Part of a small language model's weights.
Size: width 256, vocabulary 1024.
Architecture: RMSNorm before each block, no biases in attention or MLP, untied embeddings, normalized queries and keys.
Training: 720M tokens, 15135 steps.
Each number is 128 + 24 x the weight over the matrix's rms, rounded and kept within 0 to 255. Layers, rows and columns count from 0. Numbers have three digits each.

# up: layer 5 MLP up, 1024x256, rms 0.113, rows 588-654, columns 192-255
# down: layer 5 MLP down (transposed), 1024x256, rms 0.115, rows 588-654, columns 192-255
# gate: layer 5 MLP gate, 1024x256, rms 0.117, rows 589-654, columns 192-255
up588:120145147104152103092191107121126067141108180136152171073063122147100085138165150171138093158115120132139112102161104171102122133125166125158081151117101119134178132128114104151117087113106070
down588:121147164114144127121160116086155108135110140114164079127188127136160113109093128123131142105119082131143164140132088119095154111100155104126114149132099196127138122083148094120159099107106137
gate589:119161110119146131080168129154155137140106122129110122102106163099145175148159153139112132143144124145112109116137127142095148139139129096120158099126134149100122177098115135126115141162151120
up589:084196136156151210132131124167156139157167107127130118159161139152141112127168148156150123161103117156110128173148092146111132149143158127125133143091143134084130124140135108099116120118102104
down589:112122101108118194080109122128158128183159092134146161128154101122104091125137141087110152119155137132107149124155133176133132109121114119129156132103098118164147119113151110123146158105092100
gate590:125136115163125113120135121133146099106145109096141166098097109130149201123148122085122170139120103120102172163124109116117117139126113149121141172079120164124144155071127112159150162115168187
up590:114101156152088135174137141093139120112160143075145136123132079096101143134124100119137202143130115157123161157148129142120120113118144124159107160112120139148129165113103167127128125133144142
down590:130135146120093116195120138077130133080108149071137124147121126146046146135127126131159114159108167137143145149158122075109125151124157116104164120115131114154132095159121124135090133113134092
gate591:128140128108144097113114082136157124079138152103164146142151143163046120131123143118095176128119123091177158100114159141112128126155145166156102104080180062144130163144130167133147137109134138
up591:121156143149119159106146113088122144125132115144124145105149074126121124104156132111154084095126101109128128159111178132107130120126163116141121169114171123105137117109097141153161147169121175
down591:117132137128112147113123121119149149131104105186143110100095156148143136176131104104165120150110132173118112101101134104107159098099141068128131122124081125150157106150111136121127148068110114
gate592:150109129125143159115118133166117111126102166142171131137138132145135124095095154123106162119142149121165147122145134111108110102124143118103143159098162106158137119113119150135130144099147157
up592:140111147133141140097125184142110141140132120129149138162133149138146131142136139182078158106139125080099122106139156142156087065138140113123139177093129137123079146122101131107099071123107110
down592:142125158114088169117160100140138147129137126120147116127178121135117130076110104123099158123143113141116165114131117125102081111124076145187084132142104133115107121098122126122112167109139085
gate593:144123129135126143113134135150139144170124146140089143102080129100145117116107116100165090112152112117155130145123120119114141150132124112092117099138125105188137159112149193146116136135146092
up593:177149126141142118106057113149096174157166106182124106136167084089120152174140101179123103138109125129119126078104136134125157185143114122131138135140194081128096182130163104125122124145120159
down593:152141137124155123143122164113117111140085099113133093129067159150131146128084131140140106095101087105112133061116143100094102125086104141187150145059113133134133118107101093138122124129169119
gate594:117127105129097096096113159131129129163136116120124119124099189109109130101122098157131122145146177094095120131115145152127113137172179146137129106106114106141133101113140144108089108088134147
up594:077112162116136129116121107118147121175118116145166156073097112103166105172144110086106121122104115166143151144120113104106124129146118132136120120143092103168149117110186095081151126149148137
down594:157115117085131117119170181133158144141145137113127147164120122118232151130158115108149140137080141109134136118133157089160139095131095157090096110106162121094117104139109141151120184119156163
gate595:135099146144089116154126129094072149154164113132093174141086072160109118107162135115142151139146079171125146161132145118098168101139127173123145140116137139133130150116132121147125116139153116
up595:105130132149116143096087175122163098108127183163144093110120194151094129141131154111100107136097145104142092066125133118108118076134129102151118132116122138134115137135142109122133158148134127
down595:139159126105140133087150114122146132112117108145140109146126093098111139123135140132151110100143116129163154132113160150195146089114139138131133118099099147178112104069112114138140060083135071
gate596:129127110116127089125175138126139160150146134125108138110122150100122136109117119119157097087126133147141139127129121119112100158118128126112168063169095117186142119094131109105077138123150119
up596:145109107131148102154109140148110143113164116080130118126122146143146116165100085116128107180148137099126156120095108159167118121184155069107121125149146100133114141116142142117106141144128146
down596:151160139107103166097113116140138171148140126092097120115130095151085156136080129175115142113081132140124105119151147097163106135146142099165118158143117136117141110116095175147120141176090089
gate597:111108107118165113126076127141152126105139130176144148098157115117095175089117118130138097119187126084107128117141138122097120129128086114117131152135119145180120164120121179138140136163148137
up597:131135146113112119112140154153189184133134199109064132103122165133149132133149159115089179111067097128153135140164112135123156107173127121098102115160132127101123105130135112099112104134105111
down597:117094130129128170162146090132107178153150128180088127142135131126094106090106135114173135146124115134157112136128156097150097141103167156095150125132136105158092113113106095144134190138099130
gate598:150161101113157090132117161148129150092111153132125144153104112142120149128120145139074083168131131119149077154112118148107131153083171137113139131130113115096115141146127090141090126133170155
up598:104111100102114107134119126093124136149138130146140086105125118151108096107113158108177146157141133158108160135113132088122130155149132113152137120142111135161167121123109145129152137140152151
down598:082124130112128113116121128120154127100140132141143164156139140171140144150142189108131086133144142140145133110113143154150163128139139131119171095121095101110138169134166127084108111132183154
gate599:110098128116139105144120102070099053110133123147110103125122140117174134124151085144121147171119080079101122146123077148130083101132144149139153116088111159146103159068138128131113117087150152
up599:084122161122126120126145085117130082087168077150127117142130113125104105153112146102165131145104102129146095163128131084126086132081174139127125092107138143118138133113093127077185108094129150
down599:166128138105149102115113103104162132144129170150098082133136157158133165127108124144105094175175099114116129127151148106152095115132101089108119148142142100159163134144114137136145147164044111
gate600:128090169154154140175131133118100085143142150107137143117148091123137102153143115116123161088117158098140124119133123132127108127127137139120129112121154168167152069138122170122147171103146123
up600:100101127158147113144096175153137137108097134128098102126133134131170132135117122123084102149092125092145138130086133121088151124094105122137131085147144130129165169167157115166126144102129155
down600:162109150113111084157134130090108097114154130112125154142135146147139112137121109151157178141119135102113116090118121122092147146151161099178103124132108137107111098115109126143105150132106131
gate601:122139115133135118152108151127105087130112145126142120140121114125171141125162100108131096131121137091069151151132143092093135079126142136106114111132149133168112121112126150134137181133179154
up601:129130188125175114082130202121163073170158122127136141164158119130152127141160117121094127102113147148123118125149123127127112108171107165136138113110159122155142075154129182130079127181138129
down601:146126064125126127120125179144080129155064132136119158132136105123175128096119120141152111144109103107174149074068142173133113138180098135140122117129109116135164130113140118131119144078116126
gate602:155152119157128151095118167186161188102151089139089174149118094111124184169164155152109141152183113145158140141138148148090165158105161141111111154135141137126070097119145111110113124174143158
up602:119111089144106141097169142129090149156087105136175122102119101054151098149143135166116131122134115126089120143132135137129148127166159136112127107141132132135153109114110106100165134134121135
down602:100139143137129144126122124092127092101123147114099140125097165151156109146062123120150129131093133151160130122141142104131154175150112140128123159113133126141130140151137100149137163094118124
gate603:135119170100117139109146159127096102122114164081077123181134164158078114120165118125140123147122133120089151105126120133085099144138081110070125107152147125132127153126109141118090084110128104
up603:101164141091128143124133154151149107106150117096105106122127144134134133099096111098157159141119129120124120150170131136148155104122120089111121146118081148140112171132107125130130084096127167
down603:172127138136161110124124165125097109129150154141133070140128113152139108104157156145136149136169143123117134099141168110170125136135077115094091143132131172109125151125150115115116126119134178
gate604:105167124104208131135112103144159141115145124112114155090133119118129141122120156159151133110123091072146159090117098104096104157105127120112143105163133100151140090074181125143136137134126145
up604:113131122134112174154104106140145150095102142147135152094138175056087113119130143136110121160122139124167152145126159134105159131091110097093133102108134132112130104150155145108183108142140150
down604:132158168105123105127126165142157118141145161101101084131160113152129122143129127170135126126104133135028108140144145145134126120143190089124125152097123125189150132143144104143140114121099105
gate605:139100107150134142123119173098123120134119064132126176103121128114160116146144147091121132149127113141135125141144097113101114176163129130101162139117139120130114125120147117182148130095151106
up605:148182150179139145132168109121089155137131102103111110159085153138160077115102136123069141141158156108107104091184138148134175124129122139165101157100089128130119126138141112097158127135141104
down605:172108108115123158092164124083142146132144192126132087146108109151087095142112131133140100134134147135102071140084074119137160132136111140101117144100140188121105111122149108106148117110154119
gate606:107097175111150122156115148079128111105118135102100120082101102088136130136120136129141123209074193147170116109150120120105091129164093128146096144127109111152114147126148167137100101142142125
up606:113109101118118130067114137136112160110113118122074155106114130138105122110140135174183169107163156196127136113106135076113114107142164106116141150113144113074158156089169126096096116177112095
down606:151160075158103129118173098118117154141096098087164072159150145143133113137126136142123144137115119116151104117083178147094100088158169127096101126123143149103142133155115134108125160171116171
gate607:118139128134126101136122105099120128128123124098132159175138114116139110159137085127145162130141154125126148131139141150135132139184193162103085161072155110121105159185129123142137129168144121
up607:136095095119188148184128102069124103085073182108109124125146114145132110117134149100094107134148137127122128135127130101143158117152134130173153122087148159133153172155092104141118134116111127
down607:143109120131112092151136181105148117118139169119146103138161113159084109093131108146101065120127138142135161160166116104143185185111078160127108084136135124113153134157080084135093162142133106
gate608:121093109162137117117122122103105149123109143118099122143160122113119183121152133160105139066124134110125131103142168150086153113098151103091146103137149122137130124160152169161132116126147167
up608:181117110157109114121107158132093153142101117113129134115123114150139116127143092170111170104114151167178103162143110144124126102125116085117105161145113115119144113139149126095122115148142106
down608:168120120099131118132146131150112129126137099141149116104112120099137133146128140132115097116122122120155166114156168094126131124134057121110087170119139139138127154127106136116148131104151140
gate609:133118112099151146149112134135107134121098080104112131116094116110111147109132115144176139164140137122145128126105103130117165136133116097109101168113113137171132100097110137135136141125119129
up609:104170157155124124141151099143123114173110116121153164135118094118098125142157120120160145142125137145143158150106162139113118159140113118088124102119137159133092119108070168119213157146124172
down609:141131110114112164133151152123132148080140123153157112125121110136108158134154108128128094118110147127096143086124131114119167098155114100125134115106138122157165150111126118139084137135136104
gate610:200104156136155120135074103101122140095130124132096154118127166136118127138154143161108150122118152140122112122164142139116138080141101102127070135120115130163119081116186104145123106172145132
up610:159131125105139095150077117158143162062121131134100125092135133118131157111140149127124100139112158084135154105136109104144132125130125076090139113108133096116128133148111134142095100162125101
down610:120120151127122147149150114109155100122111116139152121089188131088137097120120109152109101156084173112127126137120110136125139171134146171181124100096119102159112115142147117106108113127133127
gate611:142149152124197077160167111131122159120140211147083139117179147125136172115162158148124160133110094123133113094141151170096137144166113156112104115129090123150139122129175107134123082124133129
up611:123093145119110121155070128132172163109163112116146149140101108133125129145097128111135131114113199082153131103149126116116069137126122118152123143133120120119141116146150087145160161085173132
down611:116098092084177097126139125091121116123102132163091118147112113093132143148172161132089041118136086142122124181138144128151121094093174152093130138117105098130109121106156135135156138103130104
gate612:127151120120101146109170184131130123125098145108170164077136129121106118135125131132132141168108101185112134124147095121124094144129166141085128126087106152126118079144174133122175106161137162
up612:145133118148165120101128143138118129105129101123109126146106108148180108108105155146145104142106124133132143115130103156115125148131108120091172157135138162099110141121122153089144152130122079
down612:130144108131171140101105137107162110113105139113126153101146128141141117142122131128167184122095142141101111080211140146166093138111101128115140177103130148114157121152100150133125126137113124
gate613:121125105115142113068063135137130116109140130139128114121154154118098136123127143103130167084162097146185103145115135161123137145126086118122109172125133117094097095165110107137126097140159133
up613:129144163156132090100115105163124178120147092139129135108146133109120099133119146082115099137163135123126135145091119132088136150112129148149116113176129150115151133162097097126112115150115171
down613:113118146129118132113113060143149116094129140122120151148086122155150133158132116087099141135138156163158189131127116174140165141123160126134120110101138116137130106099154136111149106104128054
gate614:138115129157143113139151124128120090134122161172119141121197106137124133116158154118071110074093155151130117108110121155145148138138131101111116140163181122132100114123130134111069141106150128
up614:146119135124119117192138120132102091138091111114119120149142113135113171154139140095136091119157141124097139133116087102142122088093137169136145108117127124095147088114131141092130142136122125
down614:116104106141107133107146125147165113127118152167114104110147118178107119098167102128088152148120101150151137135140151130133176129159118141150145138133096141110116128142127145153134108075146143
gate615:135188148119126147156115122123098123093094135059118120158113186139101160121150079161124113164114139093140121106125168177073125137134135146091158124130153129092179086077142182128090072148141128
up615:128120121171125135130114131122128146138125147104105129079156151120144136169110107104092069150095084084156128083057084100133180105109107104090121140124142147123130144110143164139110123129119144
down615:134136150111122086131084144134135159110102145156163126127075134153103128111141092131112131163156152089102175183151171162149150152098150120175162161127124117098119142078132127091109147143142107
gate616:110146183132156074115147117161076113112131122109080165089129126126101127132147124099146156090130147125121093114128132164093111170156109173133148161136141120169118122107148124098139136148109129
up616:135092133144126112110104150139107167137108100134108109144168073085109118120148130102159156104129101174145163172103120178122176160129118160139107131138064158099173118135148116147159151102119157
down616:145118093133150168125100143107131113169107145152120126124108162162092141116110133159122101150125128111151153125151111071139129143140138119167138074155145133107102155164138116138150155137168150
gate617:176123132130133121148083112131131087171117134148073134141153164130162137131150167116122153162152117154136095139111135160096144148088139137117130111110114130109148139102168121093121127150131110
up617:137139156150123155171110114073134099093132153168083132143130110125128169082127127110122144133177131149129140144098097116125094130149159099110175110148159116158134130138120135138122093129100141
down617:161139123097126094128101131129099144184129112150109086118144108132104158164145165145122051120164144114135158136149157103150150128096104163132161101140158094174132163172162115125128109137121109
gate618:102171162167148124152148121158118166119132125114133124118137193090115137101137137150119111141122153161103101134107148152116103150115108203114105118080113091125156146164160139186110129157141106
up618:111132138117127145099156141134133107150094096176115176155177147110179121094110126138183135124177105145120108155169143142135130162134118138158147084113141139147134130147135124120149137160105168
down618:085108127146093143128101121132108122157130134127159094108150137119128118156102113111141166137129122136145103095089121168151137109122122123077093129136127124133109147147137135134118118137132155
gate619:152155132129108136082141136155160111152085146115146135118099131170131125092147128108117131170142111120064168149130132097086152142115105173103051143167164103146142157104078105143121158147147101
up619:139077139148134107155121127148133139077098096147134136131115166074094123083165126143125163091095161118105089131133129112148121118130095113144109145135139136083091148138128080116116112147133151
down619:133093118144117118094139120129090121110110165209108113151100083140136144104139110103108148116107112126136140152139117124108133106119128150136171100143144102114126151146145076131119086161080165
gate620:120156141162145116129117119157114103116087131160124142084084168102130130142114089118087110106148123060154088107106152096111144084107112150138131047137107200106128090127121122140122147103146119
up620:134132114100117081118148095148118107094122160151103163130163176123118119100142111103106122142132079098147118124124108097098129130139142101102134138121082102179087187130152137122081133142105136
down620:143166132108153166135132139098109126105106125137159152129074114098133142109150135170107078161140124150163143129113155110107114115117086118117132144127152095086096094115139151131138157160139122
gate621:157110098128144173132119093200134124069165119123132100104135131099073153113131117162136120146127115167136111129144092170118110141136118126118124124110198126131113154101100146118122158140171152
up621:143076139198135123130148128142125135163106166147119168118103115123130156122144107087168129097112148147130137095098129122114186118112100139145139074151106091096083068167148173128165125136128186
down621:145095109110120127147139088123198149135082180130140111119123135148163102127156098093133129053143131155122095168133104171162125137141133135126119138149133142126116106125159112121110159080123113
gate622:087080148118121111132128142133045100158111144140125121142087116159130125090133131112149147076133103113150108120137143085110126107129119109101142148111104142176122102096116078180104119140152129
up622:111154102130145130125121107116130149132175120072130120125136111102172165122125150108114112124105112145139106155095154123104120153136144113131141148120105134145186118150101121115111132146133147
down622:114101165127127121151110111158106164115085140140143123101154107125128125118122139132139127155109155139131123115118100144142167137178117099117108116125153123169109161168142198109154127097135106
gate623:109149137167103141117119147143136141175137133101159109137146131119084145129136084138171111148106111130135138131096078108106138138100103112151122116106146164180142126099145183144147136131149161
up623:100136072118088127132131124167102149166194139121146107165129080134110083118126179119134192202128142098145129146118156143137124165124169108139129144122103092158099141102156137109150150131133132
down623:123144166138087124146118156122121115139132153151075129104120084135139098141154125081160115131122124112131119120148133080135115144135125128134124130055136127188140123149138124128109137109111119
gate624:140176102136142154076085183082153125132132123163114116093130132105111137129114165134131146118173121165139119134076120158089143156116148135113140092113100177158105099139151122175144143130128103
up624:132070137130159120088111154178108121123145135041130166113106113110150125136139161111107123097146089088125115137099095136118117151120130163065089095172195159138118152146149091102149100126141161
down624:142137162162179145083167158107138104120155143102161096083141085142143114111110097114155127148111092120137134075107154161066129109167130129106126102121132124147137095101128115133081169105125164
gate625:162134134100138126137151143126186119130136131117152153073136199102103139100157134166141152145086149129074132134122132154088069109107116143095108152079087123155108060122132094137109121137137108
up625:158148159123179113129155090199146160147114113124138083143149123154132136114095150133115145115168110133131143104159139119153143134174092147134103101150131177114146098124159110173135119121107073
down625:065120143108151147102117139124154114126112133162143160137150083099108116094146149102093111106125127087131116174126086065139137119144144150137152145133131131119156127099151143128105144133122132
gate626:140131127128164139089111147125127136101176164137151115121133128139094153112095059152133140131100128129144104109140123152096132097126092118093145125140118166135132101098130143159100094142142187
up626:153175173138156166154107167108092112115130135127161132158088115137147134134096141087124099113070109115149123166102158184160117139196120154111120145123134132122116094112103118128119127120128120
down626:085129117076065108144133132116114138111168069125142161112161160124114130114187159149156161148148118132120106132112125160093157147143185085128092119111125143127115166113139146118137138152139137
gate627:127148138143134139130108154080109145138145084130132116107093148171133108143144103128132147122140174139134135106088082153123163108107145119096151177154167142165161107111156129138121123161137106
up627:126119155152144146113110136112101125129085142143164119110087176119137137165151102176134109135076132130093155098111101155159150133140091117133116166130099156156106107168148134156141212134109074
down627:075102129111168131129134122141133140144133107113087165146127134126123107127144081161181156123103146101131098134103132138165165114138145140126111159142128117136072085109172135103185133134097103
gate628:175134119115123082148130146100129138073175167111092091145172154122162132128116164113162108168150201158134147152144141097146119193170158082152173112128130137106148119103135117120122169089205147
up628:121138140141151132121090146120175127141168126111108123111163119145128118086109127141117132084142121136144141159119140151091148095163110077163113103135125117115137149106174143136150130146113148
down628:135147120107129162079129108139096141173115117093153145117124104123157127121103199132137129083108135134124120154122147146096103099106164091102120111112142154130135121151094127152157124128119117
gate629:129146107127137143126110144143135137149162121100091142176143155149116093098136128147157119112147158131112123092111131103125088127168125136116129153105148119121104127110132167109090169086135139
up629:154097140118134151106126169149142116090131120069137163127135070122127142111093158160139159094151122138104167155115131161126140158124071143133136139091103152110073142150123133136154129117141109
down629:074149154144168135128120134119090142135124118168129129119124090088128106130129103088174118116144124119105129107108144143122158134149155145134150122079147139113128096138159100114167144116117113
gate630:144121137108155132133107146135152131181176175160189144098120152143127165150161133149129180129150120104158136121093109138116128103118138156097161124120158148172108146086148127116091100118136164
up630:061093103125097108096122128139112101138137108147126165148133150150145144114133141145150155174166107123099134126074128120153167125123108160145147152153148139131115137110166087112141154106136126
down630:105128109114126151101172087097155130120171114133118103115150134199134148111117125122129174139094125150121156078136109098125149110134133149167143135104135116137097137136090110161113180143151136
gate631:132131153108147117062128143124108132104124133097138133096124145129128137132163178108162145155149142148125143134114162133118108125202122112079154187089106134144139126094154107169092112126144109
up631:106081127164140106132125115180096090126123124149118104154137127124137147096103147148163098113074078126126128136128102124153109123129114156102118167130147154105123108138131141105130199145136104
down631:123122184151153141133126084143075125105085112116088167125140103132120193116137153132093084101123140137134105123100122144133089141174149145133103083111196080145125128125132102122115132160136115
gate632:153150076107146134113127118129084104159138097149187124098085161130147121073108135122116131157112090138155077119142089115120083120146126125113124156131147152169104135081158146126129142108152118
up632:143082097147140167124117134142168153092095113128105102144098148165069152130137159167162146092164104163145151100135095099129111122098051118154153105130167133117115139130072116144107148138157114
down632:110137129118106147105098148110126105172115123151132137072134112166103140101141160160097127139177109154151113059093165120099124084117096147114137126080159111136152161134139170118117124138092149
gate633:126115147147129160133099125125175120166137123159119129107180097136119130092126110164114128112112093098120127169108156139102100142141189082104134092109164143133152100089148172156095138129161146
up633:121125107172193196157105172048174101094188121121082115149140123149137131095125151157127124130143105102141134152106124107130166127111118135136129098158154150116176132141144081134153138121143120
down633:182186135122124071134122149128094137145138126145137112113125097130109132120143103124148101135158121160110118093172156142144094161146177140112161144090099135136154114116129147109141121156105120
gate634:147143144085155138114138137126133162078133135160126140130100116180137132129126119103119137136123118067152133155106102102103090147126074145114111149145096161163145129107106114131094137110116109
up634:129137103117134104095133162163153131170165169147162140177144144129125097142121105125123133083110135140066129148160155106154142126195097115156116179126133108129097091137134136147112147139149118
down634:131106168151125148139109157113134106130102131127123110117123157125146121104150124101116097146150143126116180149141171141081098159136140101128106155122127148100126117163095106125154135132111108
gate635:127167122140142154153114127150137096141153151109143117109152109093165127079124098133124098161094146092113153146165136122092143102150120151133140119108105176130138203116158148153111133136151129
up635:062134108101125179110105112141155145104129164145098144136101120116112094124126153068113141120109057119144121136147140122117153172146132126101140103168141183108178140141172091128118113090142179
down635:131149127144152155132144130169108148124178171130134115156122117148148121085122178160160123124122140128156101116096157126117073087123149120135106106118141138171140140170130141122138095129187110
gate636:147151093147154131123159155160110138183105148114158151044111140115107125159113148146099138150125098106067131133152129149137128127149119130108118119134132146107102124150119055129120099128168122
up636:100122156122118109133099097121185181095101077134126165116118113108125096128095155113122147120139106093137111170149123113124069121120114148115091172039113112123137125141104113118117154122154061
down636:179127118122117117118166073090146150076156145120142127092097128103175123126125132095182090125126133124161087139181102107150118131152115157100102119132128139127169140128147129128148149138131120
gate637:143162098130120159112120110153153116123158150132134148083082139144114122169117131148091153126131126137045125106117115108114111114137088146121101115127115154130061113105180136130147124136101133
up637:108136125109148129096130144108135126142155155120140146114148155096111123127123111158092124111137168157151115122152148104135124122086104139149129156143130103128143108142131172096138129155131114
down637:130132117125150112162168141160120144122092103141132156152122184167061154112142079123114130136153094103087114156128128132118128162143142162137114126176109136126136160084144079130126100140159157
gate638:174092127150127120157117125110116114074122106125139154120119116109114143095110121166148147148151163118138142139152126132104052159097139088125115132139169160062120128149153119154107141075152166
up638:123146092144096153111170090119082119164129147112125094114145143084121101082152154135137141164127149105128137089119180129138130137136118150149144142143185119120149121117132130130132137118140118
down638:120107131106148071082141148097141129116181142151109106119133143118162131103181114099134148161120135094140157123118106115148132118133154147095113119168128085111123133107146109098085138141129122
gate639:116113129135114142119100151123129130116101143104164149120107172128151148149147128136115160143129143130136124130106113143134124108190085122135178146118131085156114135135171140127111118130127142
up639:170101113120150131179117151100152098101120128104121102110123144163119125131131147110124074193157115099086155129179130084149120126124115135144132099131150119158140129108125169119126136112148118
down639:134130156145089147087099085188137095136105114099116126154134119124111124146144153152123140088103126100138106103125143160130144085169150161080083138133078133128097145110111135162106085157101131
gate640:104132148121126127136150120141135089125134171152102153077077172155132130144164143149158127105101173111145110118175085113123108149065110098125159086132126138163124126082098116157098155176131131
up640:105119111179160142096130089112138131117114122128129118103134177124110159090101126117133142070137075122161127160104124072106092138082115122097083147126117185145109103143167115154133103135160140
down640:127152154113110144166142107114126098117095107103120116108135135169139174172158118151160105129117151126125137145125135125117134119102153159095098110122094098171144125173092145143101123110095092
gate641:117126094102116122136094134123136137125122096135138145127133151128107118127118125115173124118166144144161203135121074112162110185161175118141132131122175139145141138144168149131120112124171120
up641:094081134109144124108153120106194095093141148113129122131141117173123123132118142159136159118137134097125150159120129120169131112110125092090096145109151066131119108103122149127136130118115132
down641:161184149165116145145112105119099133133150163150115121150126130162161140166139105143149125121152161131117123110098167138137159128143158137074119108139121130148172133150124078091129090145134106
gate642:109105136148127115113123125100118097145124147119095131099121102138129120121096116091151109152069117135114145098122138127095105139148099109114122151107162102134102113129177146168153162113164178
up642:136150158123123165142126130110085131160124130110108120122137125117109138126168127129165181120142075127161125099111146127107177094108126133111088141165154121131122098138129099096108148112149105
down642:149125134140077135138095137086124107121095154156170131120140136119126114117074160103126103145145116115155133118097111122084133178158112098136112115107142157124128077117124095136152144090131165
gate643:139093162136194160158120128116146120147119143107142179112160133193130159137156134084092117134105141127138104134104153122102082066159117134136097117115139114110124112134163173140081097153165146
up643:141121104140099162132140116146120155126135126150125165149133132095161145111089121102125150128116159099134145117152130115148116137128114134131114129127134095116119155147088142109121122116138110
down643:105133162141121154102119173154112128146108133098136112116142135104178132129145165135105123130122149116140078129179135112118102160142087170139124172115154109154141138119120103128106135129125152
gate644:152131116150160124145136156116117121132131126104118162144125119095180128092128129098201121153145103110099136167132148154101096102123146155109149118182109174143149108145107105129154143161112113
up644:156110166156120156160111134117118080085159137075141105111133146154162093118117116087101119145168147110114092130096143112104168038151114164158155125134143121145143143125091160149140133141145144
down644:144171107117125159108120132140130141134107124121108169141101119129122122105147106148158130114106110151153105158138134120081085114173101113169133139128119138131124099111136090132134128135122154
gate645:124132124115138102117121093146124178094139134143146142108133111099175153108109133142128132088109114133123168104151111107117094147131133081094158114134102144124126102096185150094188146142145154
up645:148131145126107130149157102101147122093126138145148105126161120126148105124133177079131128162137146117167149148123129124137122135116119073103178160105150094146148113089152111131119148111139129
down645:154181121154141134117160148153104093134106142105124152099110083143093127121114155097106125076121119120139149128130110071187130104107120123146101141147154093145149101149153154145137167149134159
gate646:139110152105164112097116163124073101125084101128158206132105156111125170127135114106119079100138153096115115113091134156112100146080158113127143120089135120110159150122152129175131123120136134
up646:121156149122105078107190122140113130122134132122173137119101171128138111141134143108133150125132145147083177116120186125141104134162107110103157131146104127144065106122137111088118087097113154
down646:119130105117165168099114128103156099114172085134131134132150169101107123127158138156118104104121146136131097136121148094136125120143177159126164140130136153137195144082155146133138117116128119
gate647:124138110171152099111156127140128119166105123162156137125115126132144150139116095141142121124104181177116119135138132113091103162155156128100134108077138151128091124086149156127125120139146115
up647:086145091120110106163098184127143109133093118150173128119146110119096125163118132092105119131157164128128088166141122159112114148168130100135126107130126161157153148147107133128127106107128180
down647:137146134151128124101125092148125142100143087127144116138099120123183103117180117167129212119115141144120115168159146121131132098124138099181165147159098142112107082126175123129099097112110099
gate648:099142114121110160108135093153169143172115175125183094108100133150120134145106169098150130148096104126123143170149156132135116095149105118151123112137124115149105146098127127096095130120175126
up648:115108165147100142143148143192107106143131103095113132103134108138171159081108146118097160124134126158118089116139143171122136085117156157149124147143112116114136109159131128148102148119122109
down648:134114099108122135142111041087158109147125148124122140113149132136158121120104100092121121080144093095095162157153106136153145102121111143118137126101128112111128147121133148113133102147087110
gate649:165133155123110128114128168117103135159114089135146144114102140155111110108137173093112124131136150125162130099137092099095102080113145120162153092113119116136119123128147177173102110141163133
up649:143109133153145132103160139087101101135120091128111139108116115126139094126152096113135145091146144132121139170139163111126117107104115127112145149129133155109096108109115169144128125163107141
down649:176129121162119120116113138108178158124147155140134140127126143152155072128148148094185141104161139161151146130140124120164117135095203126111138126149131112135126102128146162127134087137088098
gate650:133148124113148103090101153136138121134123125174130127081147148124116124115134143126101141082144076132133121129121156169111134148122085108125142131098099147206139132133160129184158121151132151
up650:161145166111135107098106148174136106130126135128118137119141124100092187134164115130124140092085162130121137143123115118118107094129142119150137172121120142171101126107130166150115142153130107
down650:138078106103168137149145149110123153100152137154143122090139102108112095089163128108155135145140104137138162143133120079093156126094106131139104166106136119078122149121156162125166128126137142
gate651:119176129176121156119071108101129132082111133124156173157093137080123134126132139113151126149148109110107145138170112120098104154095129092113126149145111135147102124076130099132129162128147175
up651:150112118121104115130075135155143110138089128139112121128124148143114130067179102137146136165101112112141136109147153102120110123143160117142104144099135083129135154157159125152114155137145140
down651:116109154146078146168125125111146102125121157111129117129128179113089115124134128120125160123111126181146132114163154178096170118155128144118135128174104146144111143132163144120138124144169134
gate652:110091126080173137158114097137143106146159134100134142130120119142143148130173136144152146111129112177117116166100078131109103123111144111084184134130119140127193132148183090132104132113161142
up652:163095158090129159135124161110100146119117152140117143139121125101099170125167104166141137103151139115103135134138106119128151128141128098118099090160122145180123141149117124126141157123137159
down652:124164150126154159177172118184164118118139148115138065074116154160125103145103181116170093119118123140146118117142149116139159163108186086157148152111052115127110134087128160151175143101123080
gate653:167132093083087125105148088186171161140149182144131113132160117131124110134105102148165163146099145140115142124131103145125125140127142118112164154140108132114140150134140151061108142144136136
up653:109108109101113118102172145157153151148100136101062141131144132108125142108120179125127097148121103132142155141089134144112144141085133113117116143122070201100141095140137133072119128117144116
down653:148096135125080107112124174116168080145123133152142122140129109121117144136128112140127135121116128152134183115112133157161144121126099126116117110096199102149106144186136166139120107125131108
gate654:143064138152149154160139145108184129075111153085164120115132107133149142164124128148139169187114175109174114129164111122126094154116118105129121154119195149144103130141124156165091112140163120
up654:109133115157112139132112124098132138124120143111172135118093097138138134106146138113120103111146155157111119135136184117113134106123160180140111135111128087153113109101154093140144138100143145
down654:123178098174146130098135134175137141122124107133145135120156138177130149122142142163124139108128087100123138113192134075156136134115141162189100151098114119106105126108110147127144117140105119